config = dict(
    vocab_size=10049,
    optimizer='adamw',
    lr_head=0.0149,
    seq_len=2048,
)
Each number is 500 + 40 x the weight over its row's rms, rounded and kept within 0 to 999. Layers, rows and columns count from 0. Numbers have three digits each. The size before them is the row's rms in percent of the matrix's.

# q: layer 9 attention query, 768x768, rms 0.0136, rows 0-64,128-191,256-319, columns 576-623
# k: layer 9 attention key, 256x768, rms 0.0133, rows 0-63, columns 576-623
q0 085:471501501498500501521512533470493528432533514597570543546545588518522534479486535493552553535467569466418560478443540509456567486406513453509434
q128 096:457520525477509500510517530481490493401504561479553523510485515502474526490496509453484540591480560407505581503497536459552499508494507553499437
q256 078:496471481522450497509504494401433495492582556536491471375488590467495496503479515522454560517514560563517516449473485503467460476446583491547483
k0 090:508520705512562475470531491502495495586508488519497504563498499485515491469521487508447490428541430548514541501523530449553490538582576532462513
q1 093:536475492498496387540470536455472501494472473518509493527501495477509510514523505522513484475446434488494513451479514457474510467508505542488552
q129 103:388552540528463411519534512462477520532468523530476477535542569403490495442466478504558429382510428515465521418425508522485468499488517512492503
q257 087:500469498543454507506547504552499504485476473508488554487540489444548523464594497527499520483409493490394549531508455530517542464464511475470518
k1 090:549537476437484487557549493510417486491561525480541555455523456499466472540483502513476458538548536519444497505480486532544501614525510546496535
q2 092:494479492483428378448569531523472508472509483488445545512498522542492468432588542470540507600551458535497515466424501490489470501460495502431444
q130 113:456497531549537572499467531487520498477548481514477499550525476475532446539505511510538493535430609493474481459458568459452529538495537534497449
q258 086:545531463530578497496480503523495508501512541465483498435381523467484568470501501512519489521533498455520540531502532516547458507526500467469493
k2 093:436439538475449481494529398522512472501471496618479479495502466493401499564566530503449485476539494514451504518468473506490439496499481472535476
q3 093:471523515446598516460428481456499473418512558496531489499541547477479430527465484478519540479514499542482486529473513493526512426496502553515477
q131 110:442492545496534545424433474527493501474458548402529464428510545475497519495488508523418453520522494476536473478450531459482559498483475450503536
q259 080:487503493519533504474507519511492497528538450526492469491477480497550508465475395417499462543563496478500504432483488531532492577552466432443487
k3 089:474517559436524542466410499548521451547511534446526526538561519500476458495510543558442485532550484558537433422550577503508480499465542499477491
q4 095:468502467445575503500477496530503540577451489466508542489498479557519478428475517439505515471578477569514504477570462461529459448549520474571482
q132 105:419515512549544477467478515432475500513425549509431519467477504547554448468602470499408448464583390511464572502457491513523478543503454501508567
q260 080:527455463559518475523495516585535464489489542483499508463492419530438536511553474470416491518501444549426426550438482509496559465522426484541559
k4 087:545529603556494486528488461498519618585518556527610517569540550565550517508460511487564476510474505478515526509475504541505466474516587459505560
q5 089:518585474500532533494467493513516503469499512438542486444435498495451536544482434489449511484439495539497462531534512477434515486588499471533537
q133 098:574512458529488509477478422586470546560495518508504578493415440533503491483506489496478593522521501566445567562500498422518528438607502461518433
q261 085:517519486480510463512478562517503435548459473410518473557494515540480526502466494539441468467532486542518484513435445505521605459483514545500501
k5 086:470463513497546545471516497553505508547428493533535470495479455504493503567497491511472503476476487547492397421503501462424482493503440415469479
q6 105:532514522482507451471531522494528567552492437492518431544469469447553515474482492494526468504484490514432436578497510481530517500535457459502457
q134 112:528481542442467478551547542541506527458458446540501433493504527512461542502526489518528546485488531498522502511525596535529472548545489479539430
q262 095:589451526492515494598593526534519472549539459508474504492486515443502523483438535494527458499510528483514511569455528421513544523529530566519459
k6 082:487419515471472484455536461493454517546488457539480527430509489523489508531515460489489536490566536542512426538497451511524494469511526549464505
q7 102:616541502518496536520453474486505462502458470426587468472450513572454565458495494536535534481527523428419491562521500463502461536555464505486534
q135 103:472503432541457479516482438479487481458511528531499523476443482538438499491560466519575455499475475536493491556485457493535525548464522469502547
q263 093:572503443509497463477498508468454467479460504482530396514499481519412470521533499524522501474476440496452389522579573451443475506496504529456525
k7 091:508509464494560485510514420520492531566506412536524446525468418494479456482538431536510526505579591536574490526440514586547522454441515470476488
q8 099:475470522520520516524505437476510480439509509460539524515443500528476465490527541532576465520478463569512552547530553476459490456520525497518479
q136 104:550553534514544539518494467511541508495472518517536530518438498597449515440485431509531471539488479459490467587549412426473493498469603450450567
q264 088:532456503477444470542501426457485524481563541502536531555487505546473448556537534505469522516557534583514411494501498470475493571505558527493537
k8 096:499458500415553536453526493453534501488441458551507465510520491513476448476422527506558453472425456522568443570534522537522480551516479457511436
q9 101:515465520445508515514477477447519530459534379461458580480511471463509574522519417495490522526476566519522459536476472547494512479513476479480453
q137 103:440477569468575522470538508344463569468523459478486520502553445404538467478504440501499471561529533497510491483559497535523495547500481469489492
q265 088:505472531439525517465481529553535484481484588488476479479542491525516538515539507461588527576475500510504425512422495515445488447539493457507466
k9 097:563569524533412462543486511569493601548444532538451408492507531457486570489450552437548558549475491460473493525527522505587471483470528552475509
q10 101:544522495515513507533520459537457475439441526507519441480457474600476449487577488529531439526468523504541464502546525405449490433456548498511539
q138 115:503540473483479494547536441506480485514471511521491457506463463540490509491513533489488513476524462521522564511531460492493530502515566474463557
q266 094:479506481541483501423513443466473492494404428433514460487509478550506461567527449499523477492508526515527443443553514466477486455471486488479496
k10 098:542476429521464470488487509585412518530498538503508505540514465470553499521529510529474491441496552432477484564473504534513509475473485562510484
q11 101:500523466439460483471488550474513518477447497476541530481487506552495570475570482582514577510583482535523471546464455487498488454546539501486501
q139 098:523488474539469496487490496481523505552473525479514489466455516491526488526518483530472612496581397501503556528541480498525540488408533494490501
q267 094:487516569462480458520452571526531482484457536465511495558444459563486485554522428413487472437494496506516537512478488507403512413540483478485484
k11 087:506495495457510497475517576540530520468500459502525521437610489515436534504469480521486430501527548505449541518487480502461458565472477509520539
q12 102:582486521520518504474447523472519478440516530470694522499466526546495436476554432498403556497542485470499427523471540439448494528506516515470494
q140 093:603505543586408528493434560526494454500514440497536521535429539520455454545553478581440568544554490492513535494471514501514560483496495504482583
q268 095:530461475482518495537521512475518537524434450504615525548454503521521500537498461512483556464517542523536442531498496475484532542451470500496486
k12 099:494551509370533460459465466512540513443498519530429582533536529546550522493445580456561513587475547532517511442514506504520507471528572483502470
q13 106:488488496462529516479565501507496571547499473574412524455580494439408525491457508493492478455535470444569464450552525534491518516514525560562490
q141 094:541483443522475504488555474454449542482485433516479515526507489459529519493546527447517492545501510445547540409510481534558534506425497523493505
q269 094:465565514465486521529588482487442504516487440572476493461553453477483508492459444552447469507518511471514498497496499545605452490460444585524489
k13 097:514567560511490453589443474510478526494501501523421478435428476509555572463539535522560428482526506476477493493464546444512535462539469444406524
q14 098:456495519419466490503406527458544495549491496472431619469477446532499492504524483505585543499544440482454520470487539500422512474468509444442463
q142 096:460514505561466505539493521525514491483453519500484546462473558521514515537519583444470465524503464482505521511511489502526502478449607412480461
q270 100:510541569517531513554501589512542519549426519510487543441533571532527470491448500528507504571520530444481498528450482523518465486485530494569495
k14 095:518436516525489468479589527530479495489493523543557455531467497440475519502479416569573602551506483551494509514426510598471436545533567607567451
q15 100:494544519544519503565416457471468413485485605514526495531440472543542485502489536501551533558509513536499469478462611515518544390446507438541451
q143 091:553451490504519510419462446570466525526526535504558540541454404567542483453475474459512529473516452473460460534496523501485523544416446510481454
q271 103:548397421550455619463515457538520525475498491487531520545463463543505492566472481500478536518527501522529400478554484463538524461502437501556540
k15 098:476487447435568533489509536468520467488537491463572500481490561478471469524533537528520536536520545529472527506473438504432514544459493583539503
q16 103:440451487541530517507497396471459523544542479522415470449436455566418527509486482538496517517522447500471515438531501478528511488460536467569490
q144 089:503459469412534574454511482501506518513423492492474492492501508478511487498521467512476499547453461516509527480511489506488517492448495507469484
q272 097:557508470505549534526541500509410521498501554555510472486517496513499485489573400524523497491434456482445478528521552465507497484480442464522479
k16 091:426575498596489473546502463505465454566504536462471475503526498460515471507484499537435414551454496518459457503503534583518433486468525555463508
q17 110:514588543541528477491548514493524521512419512455482523566529500517452532480499437522510529447528545520540532556508506491452450395518416496530479
q145 102:473488504464491532466463526471501460521482519537517535569449493534500477561571460570441566477564507552495518397465481510477472441493548506525513
q273 102:496571484556533516567468593493439511498361512493486512425488508511471551439530508458454500518489580466534589437499486492521484469517562499477504
k17 094:484508546570480549497497469484472567425503511491466523558468489582502538534487510456542488516480474551482559507513459481491462535494528478452441
q18 105:452487499544564537523532477474533498456554468509530490491445495442572421479493527556586505478529560391479434480559477435432519521505536528520569
q146 101:490512489493532473539505454485529542476568551482523480416504492488486521467581519547437468552489535379518523539505423506514444497477469480510557
q274 099:516490513493461507525540498513554467478502547539499552517466509421422481500513565495502550469540504489546437345602427517434536498486595515470526
k18 106:461537414455507474532498493520510468537496469476445524456467493569538506487472433550464505534499469448512522453469476474502490455452502513537543
q19 112:539448490560498511567499467512483458508445455562585522521452488531538468492567455464543507482442551491492482493500543494501467456497506491429446
q147 092:556508486493449496504457497466537508514497503569489498512541514443595518505522522495582566541516496527459430612461552513589413470519553480432450
q275 096:436543468496512533506489433536476508548507483569494579555501525474543529498510474488509518433492594489558511417511514453418490442478507588492519
k19 095:485544533480566523456499464523529507497481537446504525504460521558395539503483564528443565516461511485486465527503534482474508473510442530530488
q20 111:440514486453507537459491446466510545497580484470447442507442480407497492459506451480515527554481548495491520461513505527465495566474475530492561
q148 098:439437566531499471529545502379490531564517438452408450478480538452512488493533539484487419508505547564562492511480532521491528527564453505415503
q276 105:492509518459507507486543485397477575585527469576518470554514459460473477489496456506443473543455566464511518473499501561491542560506487455444482
k20 108:518528425520428422509515460481469461507493453521460452418499495493462511486569505500506434587476442471505518513467498506554457494515559534466538
q21 108:557484434523456534474546531477498491553543512482510603478517532497552471486458477587480484489479506513553535530470511422460500522376471457493463
q149 099:493501456526485406503526518494467492529526544516513551459463550537542519418509570537463414514511457526545521522459513504613459481489557497469566
q277 099:454430489474460458516497486424536504468473451466487524492433517443468427442528510536532546546530480513531530527532443445422499520523523458565457
k21 098:394448529543443513520509436520505510506450521539421498464531454543521612547482442435477449536571510457453463426494544580524475508495462539494486
q22 106:477474464566537486498522483407468464593485521495452512503497520473519458416514518497489514488496517425535503484468466496537519513463559552456497
q150 099:476533514478405422514512452468517473554479527560568476491496439520493451438482476525434474469506452475455468555487587471556497443510478556507488
q278 099:476431531526495479529515521521483533524485557435536509519471470504492498507531534517574484515523449473584564505513452544529505421439509494531564
k22 098:459583454523466547463550571511504528537469534491483476388512541519566475501483504533485448520521507465421528541455508542519446519566482493536587
q23 103:462511470434511483509544531404569481609451487519443428420516518458509462458469486528506512477496475485478507460468529527517598592519484512495509
q151 099:521547422409496432488451545463521500505488440483557406450570497405481532434509463593528455506464535473445458515498495470556580508568452470522476
q279 098:490523549437491476462516528456552485484520475515476394456552490443492548508493528526478476455533492490515571466557489504545523549532472504450504
k23 115:452495422498515473472550534469514515520494493394460449428511518502492545511535506526556431447487456473540538471481474498492574483529521480461506
q24 103:523483539467574599427423421573486511479436560503505564495479460508580516530482484517457464536506512538499536524526498473532619503484526474520512
q152 103:530522562497582565357503458559565470473422464487500588551512528421488451496502496415517463594457548436514478491442521456474576529459503545497460
q280 103:483528577452501586491473452537496568472522510575561491499514511486535436553498447453524541489467498508455487535490517439477536452476549501488474
k24 122:528538534460529529426469530540567481564425496481493507502470533446518483508476569512538526481497492556372517519399533505471547467508532500511472
q25 098:476516531493536546491428523524493510497427502513546539491477523471550514445442428495477455492442464458467493483459514535561448461413533497534526
q153 097:516560520469472574459453440457478509488583494484575551498523406451493497439449442495501520513419519513411475555480440509478515549438472537444469
q281 109:515500500435477579484428539557492520450508537428549484482543448458514450521434400514535439485468510511484527509553468538527602500485534467595456
k25 101:474449463439493563432418553528490506547549530465605510517494548549481461440444511483434476453502477557512376515416497522486526476521426449537553
q26 100:502398518519463533509496499479475456519455473494492397542436444507473433497448556484528473478501515531501504493514519544443454508501537470532487
q154 103:469534511536573519530490469532597496503448489527511488497455541562496535553514464513467506551597508446528497540548592494486394447455477467512510
q282 102:503416544598473527474510508531489590558437408512553482474439526562453525508483441526470456518586520550554512481454530506497452526459514477481504
k26 098:561456557447487469400532475561506501516462526529504507554480499522492555509465529504490546569536495504490482486515491458449494471486502457521516
q27 104:547586440477434438605556559466465527540451550453573522502566438515457492519528406525482565448517556577504468515490523468534458536518527565444483
q155 103:513517498461507454546598464526461480540521483514476494482503438513473508509549431537523560483523425493424500473537483513494500423569546529463482
q283 098:508458451496515441523567520439470449479485510525481483479533461445476522506545462521468477501515472445548532550531443473528582499445513502525479
k27 106:552477390458468475480588519482474577480484476451545481477432479484484536465509494463508502489441501503464521485458494488533530518535517475524515
q28 102:495470504557531539461537444549466479444474523481474491518430499513539482484589470544520527555543485562494522468485539450475508543505529494483547
q156 101:526477560486484486478520533459505479465470544536455478511514562455484502518496542507567452443469481549469506482542448551546505530453577496516554
q284 097:529534579539487531557513506526444441518520499462491479502522459603541462538546478570470519484477535507415516520504563458522436503533515446512536
k28 105:437546544497501489572521496522526548537462492455509531583520534481494527517484491514515504571497471537417506488562555551456461446479531496496553
q29 102:530465465466457376467513486369553464520498517446482465471538534486490532462435486493536574508494454465523492540486474524460499459535536557499496
q157 094:496518505560508498531521538467447466602519501480506471535496504483499524516525476575433475473490461481543553439527498585466456491515469501540574
q285 102:482487549510451504510527476368538452491471547458471507533492493464438453512464456509523551535518511490549521605556476551500521457534439476509433
k29 116:478551405519417529535541575465555497506484445488547408487545522486503565455551541480491432518432450475600621456504512570510530487532484521503528
q30 094:498483494519550509543499480574456427540529537537523492505495435500477474524471504514499416499538522448476618489507461513567484419453468523563496
q158 092:535484549473490475541489494516447486495533526531529526495472515499486441550479512487531511563537533511493502591489539485503536541499476458427504
q286 100:482525549530514481493513484522477515469507568502463440472539499469532399522435511439482464487480474485506537447478546503474520550499478512509523
k30 119:543455510501511458435442427505543457452490530540515491518514535516437444498433495561487529520481481488391460515480511546478531481450505496515478
q31 098:580524483519538551541528509517542529521498494445479422445507489484484538493435510459541521525506576521482524501480444503533504569561453515580427
q159 103:563562559527487477506435493516506515503528482537517512491472506437440484513466557468545503535488508535492505426457503456519569505461447466564462
q287 103:550502475447519498522462531513560424515477472466461514426507438430489531475494499508478540532528462499548473490522507527526523421505472510493508
k31 097:512464522507537486511482445564511497468539501564491471507546520450526524534490430380495532461524605499501385512486460458489559504412477518443481
q32 097:525505542549455478501512564508513547509502561542449532543524632460498533511510519537544548578518502477455534455541522543449514424481497482544470
q160 105:512490467473502443530544516469533523500486489457482503540554579456432538567509462520538538459455528467486381439568516501545510522500518450531495
q288 086:500438477509492485515503479497533535526468423456547513492514552554501513447511456515428492558453604507543569502514522389447474519562575574474575
k32 084:494569577582531405463466518565448524492499467542545476587548480557455515544553520499455426533508481539457523464558514561506501454562486531505487
q33 090:547494519490498545454528502446518579528495504531504496542507544503502559525450487514540557457566461512458480513430500494454531496521492412565462
q161 098:469476512546513527513492419502436502542465533545500504575445497520540493508513409448474491421506463470499519512533510497464446508482482492469511
q289 081:553504524438495438488479461503500483498479486599444503524512518502477445506522476469569608559528461499483512525571478498497538494529522499531443
k33 095:506456484539500459516486546467463446495491448447535541484508451515544533531447526487434458493474570502529532451525525554543505488459516512561526
q34 087:494476515575426477522519537534487502538507526485441518481585598475418471457593476557447458490479578521555536442524495517526443492575507527514531
q162 099:462491541560487486522498497465506543513499494494467441546556512486467466558449478474512459459500534459535482478500520561483556575527536459456561
q290 080:459496566470507540506482433479478583508497459493474486544525475587537417478517462535505420446521503455425506451492523453445438541458514476537599
k34 087:508554458516529462468492488476517580485503503504459464509515486480498568487550484451490510537530468400459520577508539576525499576512425459520544
q35 095:526515473525470527420530582503445478449500501573527446505524502488499433440462572482513551561459515567450461405489526465539470537507526528551390
q163 105:441508542503537453482564544532539444443507466588485504524556520540478451534420513479498590513554509487493527420492526516595423457514515527496428
q291 080:492406480535506467484493527461535560467511557525395472494487504576479517447454521529524441529510610495504477530392521493510493529543522514545501
k35 092:531452525487557543493467560508431441543453558535520410482484465523533421490489579588484509513524497538454501400568498521474463476435511485561522
q36 104:450469460503536476450444551453500494518544548512444533525510470443504503464508485452554529571493472468489581513470533445529539573475520475567372
q164 104:465495525496549475535508531570524530462481554530479471539573501451545495544470539510582495559526471452518563505502494505515436475435536487505404
q292 092:539477437510503482512483510499515461510521528465473498516531494520509548439404559485447581584553517456491580588418518487479478523489514456488400
k36 094:507533524514555522436548531518527519494488503541516418495530445529452481507491510539521462487542530534526447430481550541483426460518613520569506
q37 105:479453552507482545500489560494473427451527534506490507503474528502504430465450609485489529555478523517513513454447549497529477534469523471428527
q165 105:501515485527503493474447535472504513461524530493466487454556551479588457485495530520419485579383537502520513500459516491535497516496547528571454
q293 092:504486548564475524512490573507519462482564462497519571506480525475494488467393504538505478464477429516465432487482479453493499536514500478476529
k37 089:468506502467515422483558410539497512419523544609492495447533514530475485470436549507511488550542493619506542523491550444478446430515524461495489
q38 095:568451471448496544535597420500446537522502455481527439493510463545427496494519475511408476483520542483543496481565485461495439585509511556510511
q166 098:491517528490547479562537450416462500475529483487543493493542517481532442532507460440484497507429576518484452473529504532469490506526483535478461
q294 089:416542543474505583532523471476451512478449501482499513450546511557503435512559538508537428515446500472532528449593448492557491532475551510508550
k38 094:564490463493440476512497460511483549503496567416493560474474481484462546432506448560498452510412462446471469514532572519582520510460520440522496
q39 094:534486466530546470513495532497526520455513567445519498517472545410590502482519493472629515517489496556529521484486493595488463425465528514486382
q167 108:481569515535456472483462542479523434492460581539457542489469502527463455451478560461460423557509471432535542523503536526538517469528536492524496
q295 084:519508483532452499527513566502483460498514457473615495476497421519472458566446541494498540530545496500462454536563510493478509463502433504561520
k39 092:469529496508517445498552457561493526446449521502516482525522488528420482546531586473512481505522559485504495479556477526541471499561479485464486
q40 092:532575464524546486551510540506450470495531499439572486541441535544470481520459484467541555503547480532489451482468601426483517501498455486490505
q168 104:486567553518517428446423583558569489475501484550500509455505532521463497574471531550489547544561555551497524479507531459523485469530534494520461
q296 092:577478459502511473511424538533522515478493457468534482492449537474470508489462477496490474444557504518518508504485507506472524567497512504441455
k40 096:522510490540513435482473481451486491495472519526506481559485525489496510462496542493482515437555588463467451459457499454496515463535475468524525
q41 110:492472501485532461497447484477475518520466494519528499505418471528441510507552442492459408489493531483593430491541447521560474504439513501503560
q169 103:579480535392596543465451430553461454519546489504533512579480402553500524456424453531509482477482530472481459478528467507491555546453492491498556
q297 094:506491430510458399466534437534456516403457507532562497526483377532489516527535465515479506508495464515492420455543509469516467520502445576478504
k41 091:525574558502485489552558511479478516480498483517509542502485485500479545445419546507568430536394549464537542461506490487509543490510540472481461
q42 100:496553483571447524561511490460504422515537532511551519505470480482513504468478538516609570538523480458535449536462562513379529486514494590496480
q170 095:476555529577498461476479514465491473504478497479528513562443469535504492474463544518616533467475500530496537555492563506537552405520569440468524
q298 092:574485483565470482508470487522523425511551497431571515506515507573494491512467513536507575525491513453424505521499497550474479464538562492541447
k42 107:463475529478517514481466519574496540515501438540540552517543522504526423575453580519481444530560534536476518482462502496484474522494484502543524
q43 101:480478538385471529525520534429523458514514467494465502459441529473507558486490533481451526489521508477530486456508499509515545547539457558444500
q171 101:501484564427508516520525461438521563504494465452477473443487510419476498506527460538529509562447478449511448547470501559477504480566438484470406
q299 093:502464504496462545484514510495522569565502449536481513504478497430495538463544471535470503474497515510548454506542450487514508455466514559433469
k43 100:511481551452486505475516519477520466441483537443533477493443517482532515498553466489485536498464497518533471457518432535458499514512448492487547
q44 102:503472549466508486470525592494477552561508559389448508509568482484408469503504463481470522492487553504490537469517455530507502483481442502481507
q172 100:495516538590509476458541500468515513512517574496543488499498496428494478474515509503504471491555556431489520475490497480555505476488530522472540
q300 095:499481575536550553480540538503499518432483557540386487490482567519459515480486486480485552467449487480470498508457449543556450476462482529498545
k44 098:490549495493489555564508474476419440427443550467476484485514499491497468504502471451499500532423470480445474374583507489551597514478594440530521
q45 108:492458458531532523485497491520437489524513464502505460534449470576405522518504491548468472444492470503512426531518456537474469517461454505499559
q173 100:504480504512447561551523426511472472517508513514581486581441428534448489580474500520499471473482523476499464480550508519593498567445552510475523
q301 103:473461573517570536511473467513469459451513505490541530547505448572520375558485485526551410467543470491448494428519515511519485522405466497494463
k45 089:583494496534581478480490466498472501502466508521498489476453478517518512519509554544495497491483539479471440548484505524485484529597472505497501
q46 109:429488542505486436460509429485530472503505534569517581547546557489492511476507555492564416500447515471527483436450398511530483475527561548463486
q174 091:450462415485467487479515499533478510559505490495437456472512547509412450533490478417512494545402502542499495435463530571517490533519556519477530
q302 104:437463586508543490501558498457504520522481477530450498491537531459446446508454471540540441483458454504474459445486524492542520495443519458596583
k46 099:519459481540449483565516537523472593521415522433478481461508491472554459516531483541469553481553398473417501528549506492516463468546510501543512
q47 105:496496510557492474445474491483495462531433522482484589513472515479570471495462516478499521531485535475509501541553492474479489486478559525514482
q175 105:427503547574504527498453482473551399505458513561489539518486542526530451556490446503523580556503478480481458527469561515484480526493617540509508
q303 102:488464487530517524441464485443499450450448529444476630556582516494501506516539519484525559466502490430455507508508536470465527473550551502545522
k47 088:530471462431508510493485492491526490447477550431491541496481498453501425533462538449505528495431488512468471527480486412534477499481488541470481
q48 104:473537411559413453579500448561474524497506528487528539550446526528490468464570485492501516470460494520502530529492552489468421430518583518511537
q176 098:456457464544467474569463519574466472511480476551564554438436438485493500462493484533517510558470484528505513466486568504513499462503545475577556
q304 101:482437468502478503578492500554474560432516495497550509562471481586504463535499480568572524498515486545511450508502561533472469514482512441466527
k48 108:502526482498556439456473509537543466536456461556536547524460517523474516471498550509466476511542524456467496536539496437468463519481465546518466
q49 104:479555570485459448550534518448486552479511471500493473547467453530467541412501510540508520446551427508493479552541520456511432492513527442430461
q177 096:479476482518442433539498532449457562478503487460476424436544474534476459470532560603501459473453500551447488500531498525567524481478515506460503
q305 091:475483496466494489509555480461444580479511501551470471526458478484465494478489499553460540569501511375519544509514458589416514516440530502513441
k49 093:504559477539546536476611503504453507458532507475485519465502451483470541508480521518512479498447491435536493531461449495505429548543434444481557
q50 103:545468476506451538542598443504455545550521460499476473527496527470492573510557512464466492515513460534504530524532423529528521503541485480506565
q178 096:534516474475490466513516541455526537547476476432432492540550483456537540452531542570419437483450504537557521457523542595492490535518498516477493
q306 096:467472502432471553470527517441465537573565520511457449516441490467482518458550535471540495534428457501440493541576454508460460540538466553448517
k50 096:538544484575470468464554484457514549497492487463442479390446437562448542460562492499444409485505445493494497477519523495522519541542450483468515
q51 099:425485497498516520362508484475500462524467495462565569478563521480458491458486481544459484448512507531516467522512511472527501534479525463460536
q179 099:432488501620532430476540519552482541485459541542494531455433544461446493481533576471509430481477453468508489510481530460489496454485494462440583
q307 097:542474543504557529512555527471520429505474446518493569494494429453528471473463504519473492469465553519513460464452461487485526498492490469540543
k51 102:509501421558485486543528549545481529433540513569397474526522485501494500485497463462521473509498455546409464460573511475453462445619578455469491
q52 095:496482432543550527460501390461534499523489499558490498575435477433435491494524456405572472533491579434462504481455491562476577442406573558482519
q180 099:448511546452512459496515453497476536560519535513550523534513424506526480480475468552572457533463513492460377459509528466505598467472509543470452
q308 109:479445516501540528445546482578479515511439562542503507546528487508511504643521458484584494510527486540446546528482597514404494466402549452488490
k52 097:549558434482601438465453551490512521551521497495531609507480541504521446499472472479464521455491441481517546481469481455391436477493497499472538
q53 092:552483516449501506511521549458509526516572506531468500550459483489586566458482501484554460505430422468494510422505470440398536502460503532515544
q181 097:554481511478561452534541589500447590455470459507514521511504590528516464472555524402490458497500416490473524501553518459497545524476488443501454
q309 094:443532503487525512533524528472444529508481531547472431579574510419535544519559501478498475440484475499522550452523505521506508481509491503479467
k53 092:494490555502514467543564559449473566537447506475512442485486492530433483483567442515452546406506486462542507476447499532539471503513508496425566
q54 098:592499524524475483532543465505499512508517546537540504603469423469502475460516498559468512524482498526438379529510456495425529475455466488498496
q182 095:525458461471513432523475521475463508469531503511464511483426502432537504396564466509483503463565435504502552496508480470462562490489561471503477
q310 098:577477409514519502526526507489458463428494550487493563540401576519513506527509506551480497512513535594528475526493565512523504495548532457493552
k54 106:481477494380503494473462512488499478555549569412546488502549474525456456459492500537493515473490520535524590482467453529484578561508513539467431
q55 094:470477480432500520478497497564497525425529479501527525448526433482523532534592467471468502566431429460532482518518476520506411497387482444568509
q183 098:530544562467458481503495505499478523521572504505424578533481506512550446560524531524499514504476462537513563457528568496457510456439462476555522
q311 097:486448475475540516560546439494511518481557492528534475516521471474519492519573415406513524478428526504517455415539505565510484530489504472520527
k55 099:470616463543563497478498509448483482507469517517420429526500568473511538481517610482540549468501507504487495501485512486537536519424566470446455
q56 107:491452536556545464553495515504457491462461510517523480527529568550450414506502467525439475524556456517511528564486579499499478453461455471527534
q184 094:455528503519477507524472433582531539434486506597539513523479503519468503495520457558533499529544457441477524562508493486494453456489534483504536
q312 098:562458493517526511531535550405614500483465458506532463538468427505491481523476493475515576485531525512452481489568453531485500482452482523452516
k56 106:542478524390526521413489464540477456561464513571454503560471502467544478545501571489557524473475496542401498554448448412435475613499454461414506
q57 098:567469523491522476521418466446527388467438502495475477523489529543542500524477480480484521523526511493484580506559465489368504549486552556530523
q185 105:488462491502460465493526487558493529500482513543515451465471465502511475556511524522538556509587554488502467472505489538513505451413482563510503
q313 097:516505473417574538448492491498528507429555460513492570527485498420469556501502407448534460523545552494545422497499582529461490570489449482472568
k57 108:493465501458405524474452483519493505474460526458489503540580470489534519549484507444463486548513518502490421543471479435577507562542509508516511
q58 123:518505439483436482452561519406507577492552408436562528516537460471425515425474462526461517524532533481582524602538450429501534538549503451442439
q186 096:462548482501474499506562475467525445567568509516511456542544510495449510534452484554447543479493495441540521457544447530473482516505517467532514
q314 127:489471459510440444529517438430520525507529439507516481548514462475499492475532526544426434583574507462546561482503486459467483546594475491512493
k58 119:449545497510452467489595544468435520574543460500517439454503502529457521490516469486509421474456503478556548539495555450471502513530468495472507
q59 103:481496490495502475525545547524471500485552482525526423571502497472466533556528411491478415553597540578482584497490534480528491546434458496481482
q187 107:461535507454525528459510478460463550474488493551528555469572548542432512546502424430440416464510653501495558497526488522481477504515469546457485
q315 111:425590477579492516506470458541461488516564500546491526490486567535437596557467482470495496507464509533548514485505505448513433497496479497471540
k59 112:544559506454543579562491516531487576449511559555535533568517487494483467465507500518430534563548554489451468545541528496492499506520482541573476
q60 104:584513535486482426450428503475529516510483560562449556500543611480564492594517575428445542533502558444492511456516497537572592494532563542539496
q188 102:493510563524493500458443411444480499527518574578496577508511527436478528540501499407458536502442488360527475500538603531509498412476504531517412
q316 104:540548573482503485499478494553504454506459546548399551471498462481456492463473506478459588451492511412508505503528534503582516400517486549570483
k60 106:516453527502528534549459519507540397434481529545487487499450500488518515576503588515461509501425423460448475461463493487481530475562513481555494
q61 100:473518479580504524510551438536458491544522467478488529504484512493518498471510531498503458460548496526503476468532479483585472478475555489441540
q189 104:449459448521479542581514458572503547448457476511519495464508589529468499429538492477518394451425580548520449487559513479584507545502581445543456
q317 101:452531500531493483522525470461536468548510504525479521495419526500507558404539505494472443477548526508486499426508500475414476551544534501521499
k61 099:523549502546549509558548539554448485488532488473485469555533498429422560495528454514477477433506434453455558486539483488519458554486517453511501
q62 104:522514556493454485542443464486492441462522535582462489581450543414505516531463584459480497531427472552542476448507581525452552525469484571489491
q190 109:567422457481560515479487540487529469485496519510533527549479466432572502480531541442508558553488515499456483438508500522476571512466478555586463
q318 109:507455444445529498435504534501512481457474477485562528514516463491505469577441476516495504520456522459495455515496489491506453549502441525515534
k62 096:558446491440579528498482548438556439453543495427498483484558541501517424547475456436511588472464490558488452493512509449437529475513438535498552
q63 102:558464488473608413539511480489506541531504542482565491525548478569545430512524566544499530499448470507479514482549504484466508526535494516455492
q191 100:496518482481528449541426568517496553519489510522524481557576491439502448453510554478523424504526516547515556446444474491508542529520500583507443
q319 102:518528540478529511503500546509524509509532534467516514480532506511484499472542509512500539475538413452508498500445584471470486450541558497522466
k63 108:551485440452438490452529536533470519572473551444399423449526525524527511516497516542528490433436468541490540549513444544546553547542531482539484
q64 098:477437461547413475482484497457503579565519494491495530503510395498533510438506498473459452473514518372531494511485466450491454530470431543466527